Weights of a small GPT-style language model, trained from scratch on English Wikipedia.
Size: 11 layers, width 160, MLP 448 SwiGLU, 3.38M parameters.
Architecture: RMSNorm before each block, rotary positions, biases on query, key and value, tied embeddings.
Training: 150M tokens, 3192 steps.
Each number is 128 + 32 x the weight over its row's rms, rounded and kept within 0 to 255. Layers, rows and columns count from 0. The size above them is the row's rms in percent of the matrix's.

# layer 3 attention key, 64x160, rms 0.0738, rows 48-62, columns 0-159
size [ 93  98  86  92  98  98  94  87  93  99 102  96  93  92  96]
[[134  92 143  73 122 140 105 104  37  85 152 146 191 150  97 127 122 122 146 141  75  82 165 107  28 177 159 122  87 129 114 170 113 160 134 143 140  63 124 136 167 154 108 120 131 133 154 215 122 124 105 136 151 134 154 126 113 137 132 181  64 131  93 119 189 112 124 131 115 103 131 127 139  85 158 155  95 120 127 141  90 137 139 164 145 134 111  63 104 170 195 112 112 112 107  51 110 136  62 186 111 122 150 129 146  79 118 109 143 121 137  62  97 124 121  80 136  96 141 107 131 149 172 106 103 118 113 106 167  95  76 141 159  92 112 143 156  66 129  86 103 126 135 112 126 149  59  91 110 124  81 127 127 123 156 177 145 125 111 192]
 [111 134 152 117 168 138 149 138  69  84 130 202 119  83 105  57 135 136 146 132  85 129 179 109 150 136 182 132 117 144 125 100 108 115 145 209 130  86  86 119 119 129 171  53 156 162 146  90 176 187 128 105 110  48 145 144 113 105 122 104 144 128 150 149 154 143 131  68 164 127 168  86 127  88 137 136 127 135 173 102 118 109 101 155 146 134 122 153 180 146 131 123 116 107  79 130 132 106 127 167 142 105  85 107 155 141 151 101 152  69 107 131 166 112 111 103  96 174 158 122 116 113 136  95 133 121  84  90 131  64  68  93  88 155  29 103  82  94 137 136 107  69 153  98 146 110 137 106 178 125 175 161  98 154 112  97  64 126 158  79]
 [113 133 172 154 118 122 161 219  90 124 156  72 202 112 105 203 135  85 137  95 109 177 166 116 167 105 100  72 131  88 146 152  82  74 112 151 148 110 109 106 116  86 100 138  97 147 136 130 115 167  74 159 104  81 110  66 142 114 180 142 147 111  96  58 136 135 169 161 140  93 140 137 131 109 119 133 157 125 163  86 120 166 132 140 159 111  88 101  87  93 127 141  93 133 211 126 127  41 102 127 124 141  90 134 172 158 153  96 143 111 155 134 142 134 117 132 155  94 106 155 167 126  99 174  81 120 114 135 112 155 120  92 122  92 191 138 125 106 112 138  87 137 209  91 112  60 154 152 122 176 102 131  92 112  97 144 172 145 147 151]
 [137 146  56 145 164 141 166 154  90 112 116 160 114  90 133 103 150 108 138 158 120 157 151  94 159 144  66 103 158 191 174 102  74 114 143 169 103 192 109  95 131 156 160  42 144 144 160 171 103 164 133 117  69 153 138 175 114 114 175 101 167 109 183 133  92 121 139 167 136 136 150 150 138 142 114 113  91 101 117 146 114 176 114 144 114  86 103 181 146 155 164  80  95 116 135 133 155 112 148 122 144  97 136 142 170 152 127  85 191 107 123 121  97 103  94 171 125  79 105 128  65 115 184 130 155 138 117 145  95 108 103  98  58  95  83 140 141  88 146  93 180 135 190  94 198 161 157 166  94 114 109 128  70 165  68 146 101 116 134 130]
 [107 131 107 125 100  75 141 165 134 132 109 144 161 163 104 101 105 120 112 113 131 134 124 151 167 121  99 110 127 126  66 114 114 158  97 156 154 101 127 144 121 130  90 126 136 107 102 125  93 118 138 124 109 146 122 206 136  88 117  73 152 103 114  86  63  57 101 115 183 119  76  83  83  94 119 121 121 110 134 135 110 147 163  79 112 146 159 140 114 122  94 113 115 134 174 110 181 126 104  97 111 164 112 102  83 104 171 136  74 183 115 142 102 185 135 128  87  96 177  99 150 139 126  87  97 164  70 156  97 100 148 116 174 144  86 171 170 136 141  83 139 143  74  81 160  87   0  80  71  92 116  94 131  94  77 149 142 159 101 167]
 [151 107 184  89 174 166 178  98  63 155 122 105 156 132 139 130 178 112  82 121 186 146 146 106 147  84  97 164 155 126 144 142 130 139 177 141 130 213 121 107 124 180 157  63 101  99  96 154 139 126  88 115 194  99  97 127 129 137 144 155 186 139 152  73 144 140 118 134 162 137 143 119  90 109 183 135 149 102 139 147 112 128 143 127 149 139 118 127 106 135 132 132 126 157 132 120 120  82 167 135 157  96 145 109 146 105 113 136 173 139 159 111 140  30  84 183 161 149 156 183 135 102 189 138 118 112  58 103  80 122 168 124 129  99 121 161 148 130 161 147 157 194  95 121 144 137 220 154 155 155 128 169 138  84 107 181 185 160 155 177]
 [130 118 145 156 109 130 133 170 193  60 143 124 109  63 180 170 146 130  98 124 178  72 120 144 106 153 128 115 157 169 146  81 100 129 110  98 133 184 128 135 153  89 188  87 195  71 152 146  81 155 140 168 127  95 128 157  86 104 133  87  65 135 112 111 136  75 174  54 128 128 162 147 144 128 154 162 195 117 133 118 174 147 144 115 164  92 142 169 133 133 157  95 164 117 170 127  97 106 226  79 120 109 155 111  85  72 122 110 137 112 132 138 161 113 104 160 140 110 105 157 109  51 113 117 171 166 190  92  90 125  82 106 101 166 112 117 134 137 130 131 129 106  77  95 152 129 156 125 112  76 159 122 137 105 161  93 126 141 100 128]
 [143 157 108  87 133 171 107 209 118 141 152 147 185 102 130 122  78 135  96 168 127 162 158 116 109 138 104 130  28 108  85 153 118  90 135 117 125  96 116 134 122  84 101 177 151 116 125  48  81 103 183 136 113  86 134  94 113 143 135 147 116 134 108 181 122 118  94 190 131 124 194 182 139 147 196 122 165 195  97  85 146 180 103 166 145 122 110 118 143  65 118 176 120  77 112 105 116 164 139 144  95 123 148 165 130 175 102 160 131 100 116 126 108 181 112  83 163 117 108  97 122 140 139 110  82 111 136 188 161 129 136 150 166 130  84 168 125  80 109 153 155 174 114  80 110 154  75 158  96 107 148 179 131 147  70 105 145  96 134 142]
 [ 81 128 102 111 141 132 101 133 144 135 146 133 115  81 167  99 166  94 145 116 118 133  88 141  82 144  88 146 106 139  61 157  60  91 127  92 124  80  74 130  57 114  57 106 114 125 108  58 111 111  60 113 130 152 138 139 149 173 224 116 142  67 120 121 148 148  78 154 129  86  70  64 161 119 142 181 128 159 134 143 113 130 137  81 128 106 147 103  71 116 149 100 134 126 128 155 135 148 125 104 154 136 144 147 162 137 110 117  98 123 141 163 101 140 140 142 112 114  95 107 151  97 169 199  75 120 188  71 158 150  92 149 168  77 172 100 157 137 125  43 125 187 172 123 100  76 123 113 137 136 112 166 117 161 141 119 136 134  87 139]
 [110 146 106 126 159 114 142 134 125 163 157 161 109 140 154 120  90 123 170 193  73 116 148 122 143 139 157  94  68 164 111 111 123 134 146 173 116 140 103 138 103 104 147 122 170 137 132 126 107 144 170 152 146 146 178 143 106 120  31 101 112 116 151 157  84  93 166 168  99 185 169 150  82 200 136  84 117 113 114 105 116 141 116 145 134  96 154  92 132 131  97 129 124 104  93 157 125 109 146  94 138  98 176 121 111 108 149 128 179 103 148 184 144 139  87 110  95 163 190  44 117  85  93 130 184 137 177  72  83 137  81  93  91 140  85 163 158 126 144 158 131 132 146 132 109 106  84  75 130 124  48 196 144 114 104  82 145 177  58  90]
 [105 126 134  63  96 170 107 142 115 194 150 121 148 160 139 156 144 135 145 127 117 142  72 159 154 186 101 133 140 117 100 159 114  72 125 122  89 133 149 143  64 187  92 165 108 109  77 127 103  95 115 110 132 177  72 156 121 112 171 116 154 111 107  81 174 106 107 123  52 168 162 114  62 108 148 143 156 125 143 102  94 172 190 136 136 107  75 154  88 106  99 123 120 132 129 116  81 108 100  97  90 161 190 166 137 197 121  79 161 201 152  88 114 171 169 114 108 169 133 135 121 188 125 125 140 124 172 180 144 160 166 133 192  99 125  72 141 134 116 101 105 199 123 112 148 121 121 151 127 157 165 153 104  93 169 125 137  91 137 132]
 [175 119 117  89 100 108 115  82  86 132 125 112 130 154 101 145 132 156 102  77 105 196  88 168  70 133  72 149 108 120  77  66  92 112 139 129 120 148 138 126 131 132 165 114 120 157 156 127 123 133 143 143 149 177 149 185 102 180 138 145 173 143 117 139  67 104 144 121 101 130 131 132  91 119 162 111 129  87 114 123  62 153 164 101 115 102  82 149 154 140 117 148 150  71 166 161 113 149 193 143 156 197 121 140 129 195  78 121 115 167 152  82 136 101  73 100 129  98  71 172 107 114 184 151  63  80 128  95 141  89 144  87 176 111 130 149  65 115 139 153 219 137 111  56 145 132 118 179 111  93 147 137 150 118 168 129 139 161 147 121]
 [159 127  54 135 161  96 169 135 110 104  96 149 178 118 120 141 113 117 113 109 105  92 139 107 126 136 144 112  40  96 122 138 107 124 175 137 154 121 175 171 159 151 150 141 118 144 145 130 191  96  97 188  93 207 147  81 126  94 151 193 143 104  49 102 155 133 105 176 150  77 164 147 147 151 121 121 114 148 184 184 133 152 129 142 151 115  88 126 144  58  85 155 144 180  92  88 125 124 146  81 139 144 124 217 160 164  63 152 158 124 129 160 105 105 122  97 146 143  89 135  96 137 153  95 140 123 150 151 144 168 130 159 108 106  93  72 149 138 144 144 117 115 173 149 149 122  81 133 110 102  72 140  94  80 161 126 206 100 124 156]
 [ 94  94  84 149 111 145 119  86 184 116 139 131 122 106  74  58 151 140 159 166 148 163 126 104 160 133 125  67 142 130 122 126 122 157 140 146 142 122 151 152  55  97 163 133 159  54 154 127 142 171 160 129 128 121 166 180  91 127  91 157 111  58 110 166 115 164 132 139 140 106 137 118 128 118 120  94 173 122 141 151 111  96 145 108 118 119 187 144 125 150 136 151 165 114  20 112 190 129 187 130  87  48 104 168  97 140 190 138 172  96  85 170 130  89 145 152 148  99 143 144  88 106 105 104 133 113 143 146 157 169 109 159  60 147 147 172  70 143 159 130 118 102 155 153 138 144  63  89 175 115 100 149  82 117 153  74 109 105 160 123]
 [130 138 135  95 165 105 148 110 134 160  85 129 148 129 126 120  75 152 127 110 127 137 124 127 132 109 173  95 103 166 100  65 145 173 183 137 114  49 108 162  64 125 134 173 151 146 119 111  77  80 147 129  91 173 151 178 145 116 141  78  63 139 158 148 166 101 129 163 100 118 139 129 147 157 115 180 179  93 160 100 185 161  85 156 155  61 119 111  75 126  77 150 184 107 115 105 152  90 125 171 174 161 111 179 181 131 148 129 148 146 158 153 151 110 178  96 157  76 143 117 192 158  89 112 146 135 146  89 163 115  72 160 114 178 109 136  76 112 131 122 155  79 131 154 103 118 141 162 156 184 140 167 105 135  95 105 180 138  94  79]]
# layer 3 attention query, 128x160, rms 0.0738, rows 49-62,113-126, columns 0-159
size [105  74  94  91  93  87  78  92  81  99  94  95 108  88  92 106 102 105 115 100 110 104 116 102 105  95  98 114]
[[144 118 105  65  73 130 114 135 158 177 180 120 143 136 174  84 159 104  95 119 171 132  62 191 142 151  85 189  97 161 100 177 132 131  72 102  99 134 193 127 113 135 132 188  67 107 105 102 114  90 134 121  48 136  83 145 164 160 195 190 168  72  89 150 112  85 115 121 132 147 103 121 112 114 113 162  99 115  87 176 126 129 110 135 114 143 119 146 104 116  97 117 141 105 174 104 141 136 101 100 180 109 153 110 115 124 166 141 144 159 119 136 104 158 135 104  89 154  92 133 121 125 122 161 130 198 144 143 157 140 117 179 210  97 158 109 146 162 100 128 158 193  61 144  75 127  81 106 102 121  92 128 124 128 150 142 174 108  91 120]
 [139 111 123 106 115 123 100 135 136 146 124 150  41 124 146 130 133  93 103 175 202 120  88 122  25 133 105 165 117 142 131 148 104 105 177  59 111 167 141 148 175 123 113 164 138 104 187 114  80 107 160 146 138 156 126 114 141 177  82 160 107 130 202 102 147 194  94 101 106 107  97  58 162 144  94 117 150 181  84 143  92 147 132 114 132 127 142 147 166 125 114  98 164 120 103 151 135 158  82 168 100 121 150 127 163 145 150 102 132 141 116 156  50 191 153 131  64 148 135 115 114 138 182 131 128 140 138 172  76 112 126 149 149 110  70  70 145 133 121  70 145 115 113 152 154 159 105 170 113  98 163 144 146 133 198 128 171 105 122 178]
 [ 98 110 130  65  66  97 114  87 135 148 189 122 191 151 166 120 188 122  99 153 164 175  50 147 103 170  99 191 122 118 151 120 139 108 139 146  87  88 128 117 158 118 124 148  91 148  83  93 194 100 107 114 137 114 106 128 141 150 146  97 142 106 106 107 133 116 154 135  86 158 125 165  96 115 112 143 182 164 108 150 144 139 129  59 101 174 135 155 105 125  56 152 134 178 166 149  87 188  90  99 140 167 153 122 128 150 115 155  75 171 145  96 150 136 123 158  96 161 157 146 129 129  62 134  71 143 116 208 139 139 203 135 194 122 144  90 169 143 135 114 134 161  93 126 179 122  97  97 100 143 131 181 126  96 181 118 138 109 110 109]
 [141 127 132 168 122  72 110 105 103 127  85 118 102 105  80 104 101 114 154 164 106 125 125 107 113  88  47  58 152  63 156  89 145 110 200  83 126 121 152 136  74 106 195 120 118 133 187 136 170 133 155 141 156 103 120 120  75 183 134 134 143 180 177 150 129 122 122 123 152 185 149 148 140  99 130 112 127  75  67 143 142  94 105 159 157 201 122 122 102 141  96 138 106  96 125 137 142  89 194 137 130 107 171  99 213 122  99 137 203  88  89 178 117  89 112 106 124 139 116 127 138 107  66 146 119  86 108 123  55 159  70 121 125  94 134 134 107  94 153 131 129 146 153 169 140 110 111 167 136 124  99 115 145 160 149 132 152  56 153 115]
 [143 163 100 129  94 106 130 121 162  95 151 117 155 160 117 158 105  98 100  76 164 104 178 117 161 164 124 218 109 107  90  87 196  92  80 149 154 128 111 135 119 171  85 188 102 121 142 138 145 103 100 102  95 116 165  65 123 162 174 204 176 126 169 143  89 108  96 105 131 113 142 162 145 216 119 123  82 120 107 137 103 120 138  85 120  99 120 148 144 128 100 125  84 129 141 134 136 145  77 133 109 174 108 112  83 173 152  83  70 161  84 166 153 123 173 159 146 146  91 152 148 138 139  80 154 160  71 130 174 132  98 135 158 190  99 128 103 162 127 135 164 181 160 152 146 170 138 180 149 131  88 106 156 101 180 127 160 134 117  74]
 [ 91  92  67 106 149  89  92 104 149 142 132 146 120 195 125 131 171  86 130 141 146 112  94 140 116 152 145 129  87 117 104 157 149 104 147 130 174  94 118 134 172  96  89 157  13 130  49  56 192 115 136 114 129 175 102 116 137  98 113 127 107 134 140 157 123 115 125 174 138  90 113  93 136  65 114 166  92 140 100 160 103  81 125 131  58 189 172  99 122  83  89 188  93 101 134 112 149 184 136 121 126 141  99 128 120 178  95 152  88 123  93 112 130 114 160  74 116  64 124  85 115 149  73 165  84 145 102 144  97 106 191 103 168 164 102  92 143 120 125 128 109 138 136 143 112 112 123 140 142 179  97 108 106 118  87 170 137  68 126 134]
 [165 119 151 138 102 158 149  94 113  94 101 154 111 133  69 133 121 136 178 118  32 143 167 113  86 148 169 189 118 189 106 129  97 159 154 191 132 106 137 145 221 164 180 100 114 104 128 205 167 124 128 161 167  93 165 196 137 109  90 110  90 139 154 146 135 141  98  97  98 157  97 100  88 107 138 175 136  95 184 130 100 124 138 100  85 175 157  99 133 119 122 104 145 132 168  82  96 113 107 154 132 155 179  59 127 120 190 155 144 136 145 151 135 113 167 136 137 167 146 208 110 113 119  73 126 195 155 137 130 108  90 149  83 122 103 165 119 149 133 103 179 126 125 140 134 170 118 107 147 103 116 147  99 170 159 117 118 113 149  83]
 [137 136 159 158 170 131 138 161 119 138 150 170 136  97 118 120  98 166 155  95 107  56 131  82 125 113 164  84 158  87 144  81 131 130 130 154  94 117 139 135  97 159 175 112 133 134 126 198 183 121 152 126 130 141 120  91  93 104  93  75  93 149 221 155 172 102 122 161 192 145  62 150 181 105 160 103 115  88 158  94 107  96  93 123 140 129 145 130 137 137  96  98 145 109 102 118 127 107 122 143 157  67 110 165 118 126  96 214 133  74  48 127 149  99  74 144 128 188 138 126 137 136 111  66 179 111 183 124 114 101 110 111 103  74 120 142  88 156 113 142 113 111 119 147 163 162  51 150 186 144 150 178 105 126  89  92 165 150 148 136]
 [ 95 120 136 124  93  72 107 138  97 160 116  47 119 134 120 160 132 128 149  98 139 149 187 130   5 142 157 105 168 101 142  99 141  88 135 154 115 154 131  93 124 153  55 148 115 116 114 114 121 103  45 102 141 165 120 119 156 131 150 171 137 127 136 115  83 140  80 107 171 127 102 149 125 105 116 171 117 145 131  85  80 108 134 118 103 179 116 133 125 136 131 135  86 135 149 100 158 154 110 177 147 124 118  73  71 157 107  95 126  97 139  98 105 160 138  90 137 143 147 175 106 176  82 166  94 168 134 114 136 102 134 135 140 127 167  35 116 193  90 121 106 115  95 126 170 209 161 205  77 123 132 103 109 109 161  80  73 122 140 128]
 [117 136 116 147 118 111 159 108  84 100 154 112 165  65 118  85 131 140  77 100  85 149 131  93 119 138 140 105 145 178 105  59 160 122 124 162 186  73 100  96  87 143 129  91 181 138 106 121 117 166 110 130  99  60 175 129 121 156  69  85  31  86 129 122 113 124 143 124 192 116 109 122 188 110  93 128 159 125 173 129 117  94  98  81  98 112  88 116 166 210 142 167 151  98  94 160 127  90 144 191 155 107  98  94 159 131 146 160 124  96 156 195 142  65 126 117 103 116 144 146  88  69 124  87 114 108 126  60  91  88  98 128  85 133 147 156 105 153 124 140 134 110 136 110 134 132 154 115 126 118 133 161 114 176  84  71  96 144  93 122]
 [102 109 106 120 140 126 123 180 170 147 128 155 175 152 126 164  95  93 123 151 186 149 197 160 129  87 124 101 244  63 163  98 183 103 162 128 138 182  90 140 101 146 123 115 152  90  88 133 119 106  93 152 104 134  98 122 100 138 152 135 142 169 169 167 125 131 107 111 147 104 134 115 163 102 147 132 181 152 153 138  90 131 114 166 110 149 132  90 179 145 178 214 144  93 167 150  90 125 124  19 118  60 143  93 179  94 118  92 124  94 147 193 109  95 122 168 129 124  94 130 121 133 124 160 102 156 121 159 156 116 173 115 127 153 136 119 190  88 129 151 122 124 154 144 146 153 146 100 105 174 154 191 104 158 110 176 125 113 146 123]
 [121 116 134 161  82 122 133 112 123 139  99  99 110 111 149 142  99 109 106 124 194 130 155 134 109 181 176  92 146 130 101 107 137  99  78 153  88 162  53  83 184 115 136 128 149 145  57 152  86 111  94  91 130 122 104 135 161 128 134 150  79 152 161 160 146 125 165 127  90 184 161 166 102 210 159 133 144 104 153 139 128 157 123 110 146  65  96  89 130  90  74 193 118 140 164 176  81 127  27 180 136 147  78 152 121 160 116 167 106 101 148 122 118 167  70 112 104 144 108 154 178  92  87 130 130  95  75 132  87  92 139 162 110 138 104 189 143 109 136 144 162 186 130 133 104 132 162  93 139 142 180 109 149 112 114 111  75 165  96 126]
 [170 138 116 167 121  83  78  87 144  80 125 157 143 108 183 169 118 118 106  99 143 150 113 136 138 146 157 168  96 182 114 132 162 118  59  83  77 124 120 112 138 127  97 132  92 146 117  92 134  85 120  94  49 151 125 135 174 147 131 119 152 162  91 165 160 126 102 158  69 157 120 129  64 171 191 131 155 141 115 130  81 133 159 172 122 107 135 136 136 130  63  88  77 155 117  63  82 124  60 115 129 198  97 176 130 148 132 166 109 139 165  88 102 141  79 179 139 175  99 100 128 170 190 129 143 142 171 166 136 129 127 154 157 111 127  86 162 171  65 159  90 133  85 159 135  81  77 115  95 109 124 126 134 107 110  99 150 135  81 131]
 [117 156 119 135 142 146 135 103 168 140 113 138 186 100 163 167 108 193  87 139  87 149 132 115  73 108 147 117 144 160 116 156  61 146  62 102 149 156 146 106 178  95 110 121 130 103 157 127 195 179 102 107 136  76 135  74 100 158 158 172 115 127 185 119 102 157 163  76 142 103 202 147 203 141 126 110 140 132 132  88  60 100 160 111 119 102  82 115 187 125 155 196 104 157  90 173 136 174 177 160  98 114 165  99 103 101 112 144 164 147 149 202 140 117  88 157 152 100 128 142 123 100 163 133 122 138  99  91 154 128 107  91 115 149 100 116 140 163 165 125 138 131 112 158 176 158 164 100 132  78  88  92 104 126 117 133 170  82 194 132]
 [108 106 138  81  84 123 117 182 187  95 172 127 131 158 131 120 156  50  95 123 128 104 167 106  49 190 151 167 145 126 103 162  83  94 129 120 140 128 106 142 130 125 169 121 202 155 131 100 142 105 147 112 155 113 127  86 140 144 117 172 145  77  77  52 161 103 109 133  85 112 145  88 155  76 133 190 136 109 123 156  59 130 204  88 142  76 123  77 103 143  88 179 138 169 139 186 149 174 121 107  51 123 135 150 133 116 102 121 112 135 135 108 145 148 134 158 142 127 133 190 148 116  69 153 101 162 123 141  85 135 157 130 144 117 140  91 140 132 128 151 149 127 109 129 146  99 170  86 109 143  94 122 193 147 120 175 156  54 121 161]
 [162 151 181 153 204  81 116 101 128 161 152 181  94 120 164 176 107  64 107  89 110 137 113 198  65 103  83  92 139 150 140 114 166 194  73 141 111 137 117 150 131 108 151 184 155 159  80 114 132 126 175 147  89 174 165 134 144 118 178 178 168 175 142 156  98 110  72 143  86 136  79 143  88 113  65 180  74 129 143 130 123  78 123 164 135 137  80 141  95 128 101 122 115 131 146 146 119 120  76 134 125 125 139  82 149 159 153  36 150 139 162 145  73 116 156 103 179 173 120 101 123 144 154 131 103 159 107 124 141  80 160  77 133 130 158 134 128 136 125 121 110 122 103 115 124  57  83 149 113 159 110 160 116 116 157  89 153 156 106 106]
 [138 187 135 173 124  73 155 134 147 113 126  91 112 100 100 147 126 186 133 124 182 211 160 143  86  83 148 132 174 155 143 146 131 154 104 118 167 115 124 120 106 160 144 104 112  63 107 146 139 138 109 110 140 162  87  95 152 193  70 152  72 175 139 168 107 116 153  99 137 129 169 150 148 125 125 158 105 123 160  66 105  92 155 123 152 135 105 147 191 113 124 218 159 118 117 130  73  78 102 156 101 125 116 123 170 132 176 128 130  81 141 170 150  57 120  96 121 181 141 142 131 125 126 124  53 168  99 127 134 115  95 184 116 131 112 113 173  70 169 168  88  78 154 154 111 112 171  89 139 113  66  99 105 136 125 126 173 105 175 136]
 [118 147 110 113  96  83 115 133 104 114  79  87 125 128 101 102 109 117 112 150 160 130 131 128 128  79 114 100 182  92 169 109 129 119 167 120 211 115 162 103 161  16  98 107 108  83 137 166 115 122  83  92 141 161 146 138 130 128 165 171  98 107  60 119 134 125 168 124 138 163 116 110 186 101 134  60 124 117 142 142 120 161 154 116 159 119 111 110 161 128  71 119 204 110 180  62 166 129  96 123 164 139 114 129 187  81 142 126 108 148 130 101 134 126 184 121  92 215 157 105 122  93 114  93 137 143 145  92  90  89 125 118 152  96  57  78  79 133  94 120 101 129 145  78 121 125 109 124 142 129 124 153 151 145 165 111  31 152  99 145]
 [154 141  66 121 170 135  80 143 134 114 196 110 152 145 125 141 125 157  80 113 193  96 123 175 113  60 129 139 149 132 105 144 167 162 175  99 156 114 196 153 114 166  96 168 128 132 118  96 127 155 164 122  98 128 167 158 106 139 144 183 149 140 120 151 159 100 113 190 170 127 167 197 134  99  75 143 116 156 123 132 153  73  88 136 151 134 143 133 155 163 133 154 120 174 136  80  96 145 132 162 102 108 178 139 125 141  68  97 107 146  37 184 134 115 124 122 102 112  81 107 133 148 160 124 115 178 136 187 168 127 182  80 121 112 125 112 153  89 191 115 122 149 137 159 169  83  75 139 157 149 108 118 115 191 129 105 132 108 218 134]
 [129 104 150 145 149 103 124  94 119 117  93 169  94 102 100 169 105 118 176 139 173  99 119 144 137 110 154 125 100  85 117  81 134  69 100 205 101  98  90 128  75 144 111 116  87  70  61 160 165 172 146 126 115 152 159 100 138 188 141 149 135  99 146 138 170 127 150 174 113 108  78  91 138  72 134  88 107 168 127 154  86 154 141 127 131 138 150  71 123 106 135 131  96  77 144 116 115 181 171 131 155 165  98 126 131 148  28 145 162  63 129 108 127 109 101  76 100  94  97 101 102 127 128 156 122  96 163 122 110 117 103 130 128 141 149  97 132 158  47 132 164 138 144 117 126  74 122 150 118 102 116 101  64 126  94 205  80  65 103  68]
 [ 91  97 215 124  93 166 158 127 111 112 162 155 117 149 184 112 123  65 146 203 116 117 103 131 142 148 100 131 111 201 146  97 157 129 132 165  66 127 105 139 121  42 125 106 159 122 146 174 167 108 113 116 171 121 126 162  83 108 101 118  89 108 102 116 138 104  99  94 148 173 128  91 163 171 127 108 100 110 152 128 124 100  74 129 128 115 156 134  57 123  77  73 146  99 105 181  67 100 125 168 112 127 107 128  75  76  75 103 174 135 100  96  94  96 175 174 111 161 184 146 148 106  80  87 119 162 103 121 131 121  93 122 142 144  95 129 160 164  96 146 156 117  86 152  61 137 125  78 134 157 115 192 126 121 131 123 138 119  79  90]
 [144 145 139 183 123 149 140 133 179  99 145 164 103 111  81 145 137 141 131  97 106 179 173 146  85 168 168  74 112 106 145 116 113 118 139 131 114 151 138 148 129 149 172  98 169 183  74 150 164 164 121 162  89  47 175 111 134 160 142 103 129 156 199  97 148 115  60 132  51 125 129 139 161 129 173 130  99  65 166 150 146  74 103 171 143 122 118 195 157 168 113  80 155  95 193 166 143  68 116  89 159  85 117 110 154 125 149 129 118  84 128 166 122 127 112 110 126 159 141 122 128 167 132 125 166 107  98 167 204 147  80 168 103 126 151 125 147 150 184 147 102 169 106 119 123  83 100 158 164 112 125 185  58 121 126 156 102 124 112 130]
 [ 91 138 159 140 113 131 160 148  60  75 111  88  63 102 156  88 134 158 136 126 111 113 136 127 154 192 171 130 110 150 115 115  71 131 117 154 114 121  98 144 145 122 120  88 105  89 162  91 123 215  61 128 140 149  89 127 182  38 103  96 136 118 119  94 114 131 146  47  56 140  87 107 152 114 151 139 182 126 130  97 212  88 143 125 102  81 132 115  91 116 120 162 133 132 164 130 145 146  99 162 156 174 106 222 146 144 162 117 124 126 124  81 134 150 152 140 135 130 179 118 101  51 135 137 127 122 120  86 133 130 115 144 106 139  53  98 144 122 115 130 127 100 118  96 101 112 174  86 160 155 153 126 148 181 173  79 110 115 138 115]
 [157 145 144 118 153  85 105 154  98 147 135 162 186 106 161 106 113  68 169 133 147 123 216 134 141 143 119 132 218 142 150  92 144 146 152  98 188 115 102 185  79 101 149 133 189 163  95 137  89 110 123  93 151  97 194 174 129 169 168 131 188  90 122 115 102 120 127 141 143 147 137  84  89 122 114 146 131  77 145 180  71 115 101 128 144 137 170 137 162 154 184  96 175  69 126 135 108 161 176 132 159 138 147 124 123 152 116  90 160  55 108 141 127  53 156 135 111 146 125 138 118  88 189 160 136 139  95  79 144 119 136 128 101 144  82 156 155 119 170 115 117 147 131 173 196 127 124 177 141 125 162 178  86 161 129 147 161 153 107 102]
 [ 82 152 127 131 143 148  66  95 153 167  97 121 155 103 145 176 125 115 116 139 159  98 135 141 159 149 128 173 140 162 131 124 128 157 158 169  95  86 168 151 160  80 174 127 132 112 140 119 168 118 159  84 183  90 107 161 138 145 121 126  98 154 120 140  67  65 113 121 107 144 110 139 142 152 100  80 103 136 143 150 125 157 120  87 140 131 190 167 154  97  67 155 140 163 112 166 104 113 133 115 161 114 104 109  88 102  73  83 153  91 105 134 147  84 133 177 103 149 116 187 205 105 154 119 100 233  95 163 166 136  96 117 135 113  76 112 142 105 150 109 141 163  86 140 196  93  92 148 149 125 146 113  84  81  54 149 143 131 125 226]
 [ 80 132 141 129 122 113  96  92  91 156 168 122 108 175 139 114 142 119 101 163  93 126 115 169 110 150  92  41 143 128 154 134 132 154  59 131 110 174  98 121 115 163 145 148 184 145  84 120 126 144 100 126 191 145  84  95  70  67 114 151  99 124 148  73 137 101 116 124 109 135  80 150 165 121 143 189 111 166 115  94 164  59 138 128 166 146 161 107 132 147  95 116 115  59  90 142  71 187 138 111 117 167 110  99 141  91 150 208 140 127 183  78 134 121 144 192 113 138 142 104  94 161 118 134 114  80 162 106 161 128 143  99 143 174 189 135 158  80 149 153 150 105  74 106 115 165 157 155  82  74  87  90 116 150 113 112 112  93  79 125]
 [ 99 152 123  78 128 118 140 114 150 101  88  89 135  80  69 125 146 201 127 147  96  66 124 121 138 131 113  73 139 168  95 116  98 136 135 114  93  95 154  84 203  70 109 101 163 126 130 125 153 142 101  81 102 136 102  99 129 120 115 104 123  54  66 160  66 126 162  88 154  92 114 113 108 140 130  33 105 110 139 129 112 174 132 106 170 112 155  82 202 123 131 137 102 105 181 143 125 154  94  87 139 195 127 163 153 122  98 123 117 115 191  91 108 157 148 127 126 137 146 161 142 121  91 180 167  83 192 111 143 152 139 136 141 140  93  87 164 141 109 114  98  57 133 115 130 133  76  64  73 103 102 109  99 144 129 128 103 157  88 108]
 [128  97 148 135 157 133 109  90  91 153 153 161 118 119 167  72 143 102  81  94 115 129 131 110 143 188 136 138 126 124 133 148  85  99  67 104 180 146  80 170 211  81 123 132 120 115 100 145  98 149  66 139  80  77 133 140 125  99 171 115  97 111 131  43 139 157 141 119  67 144 115  56 152 178 148  94 150 108 185 144 138  75 119  80 153  73 133 133 103 108 148 126 127 137  77 173 146 177 154 133 119 172 125 133 121  85 164 218 146 150 150  88 168 148 108 131  82 141 178 128 136 126 138 113 111 105 175 123 140 124 152 123 146  66 109 146 168 117 105 180 106 176  85 120 159 102 107 142 141 142 163 162 106 152 115 111  79  98  58 155]]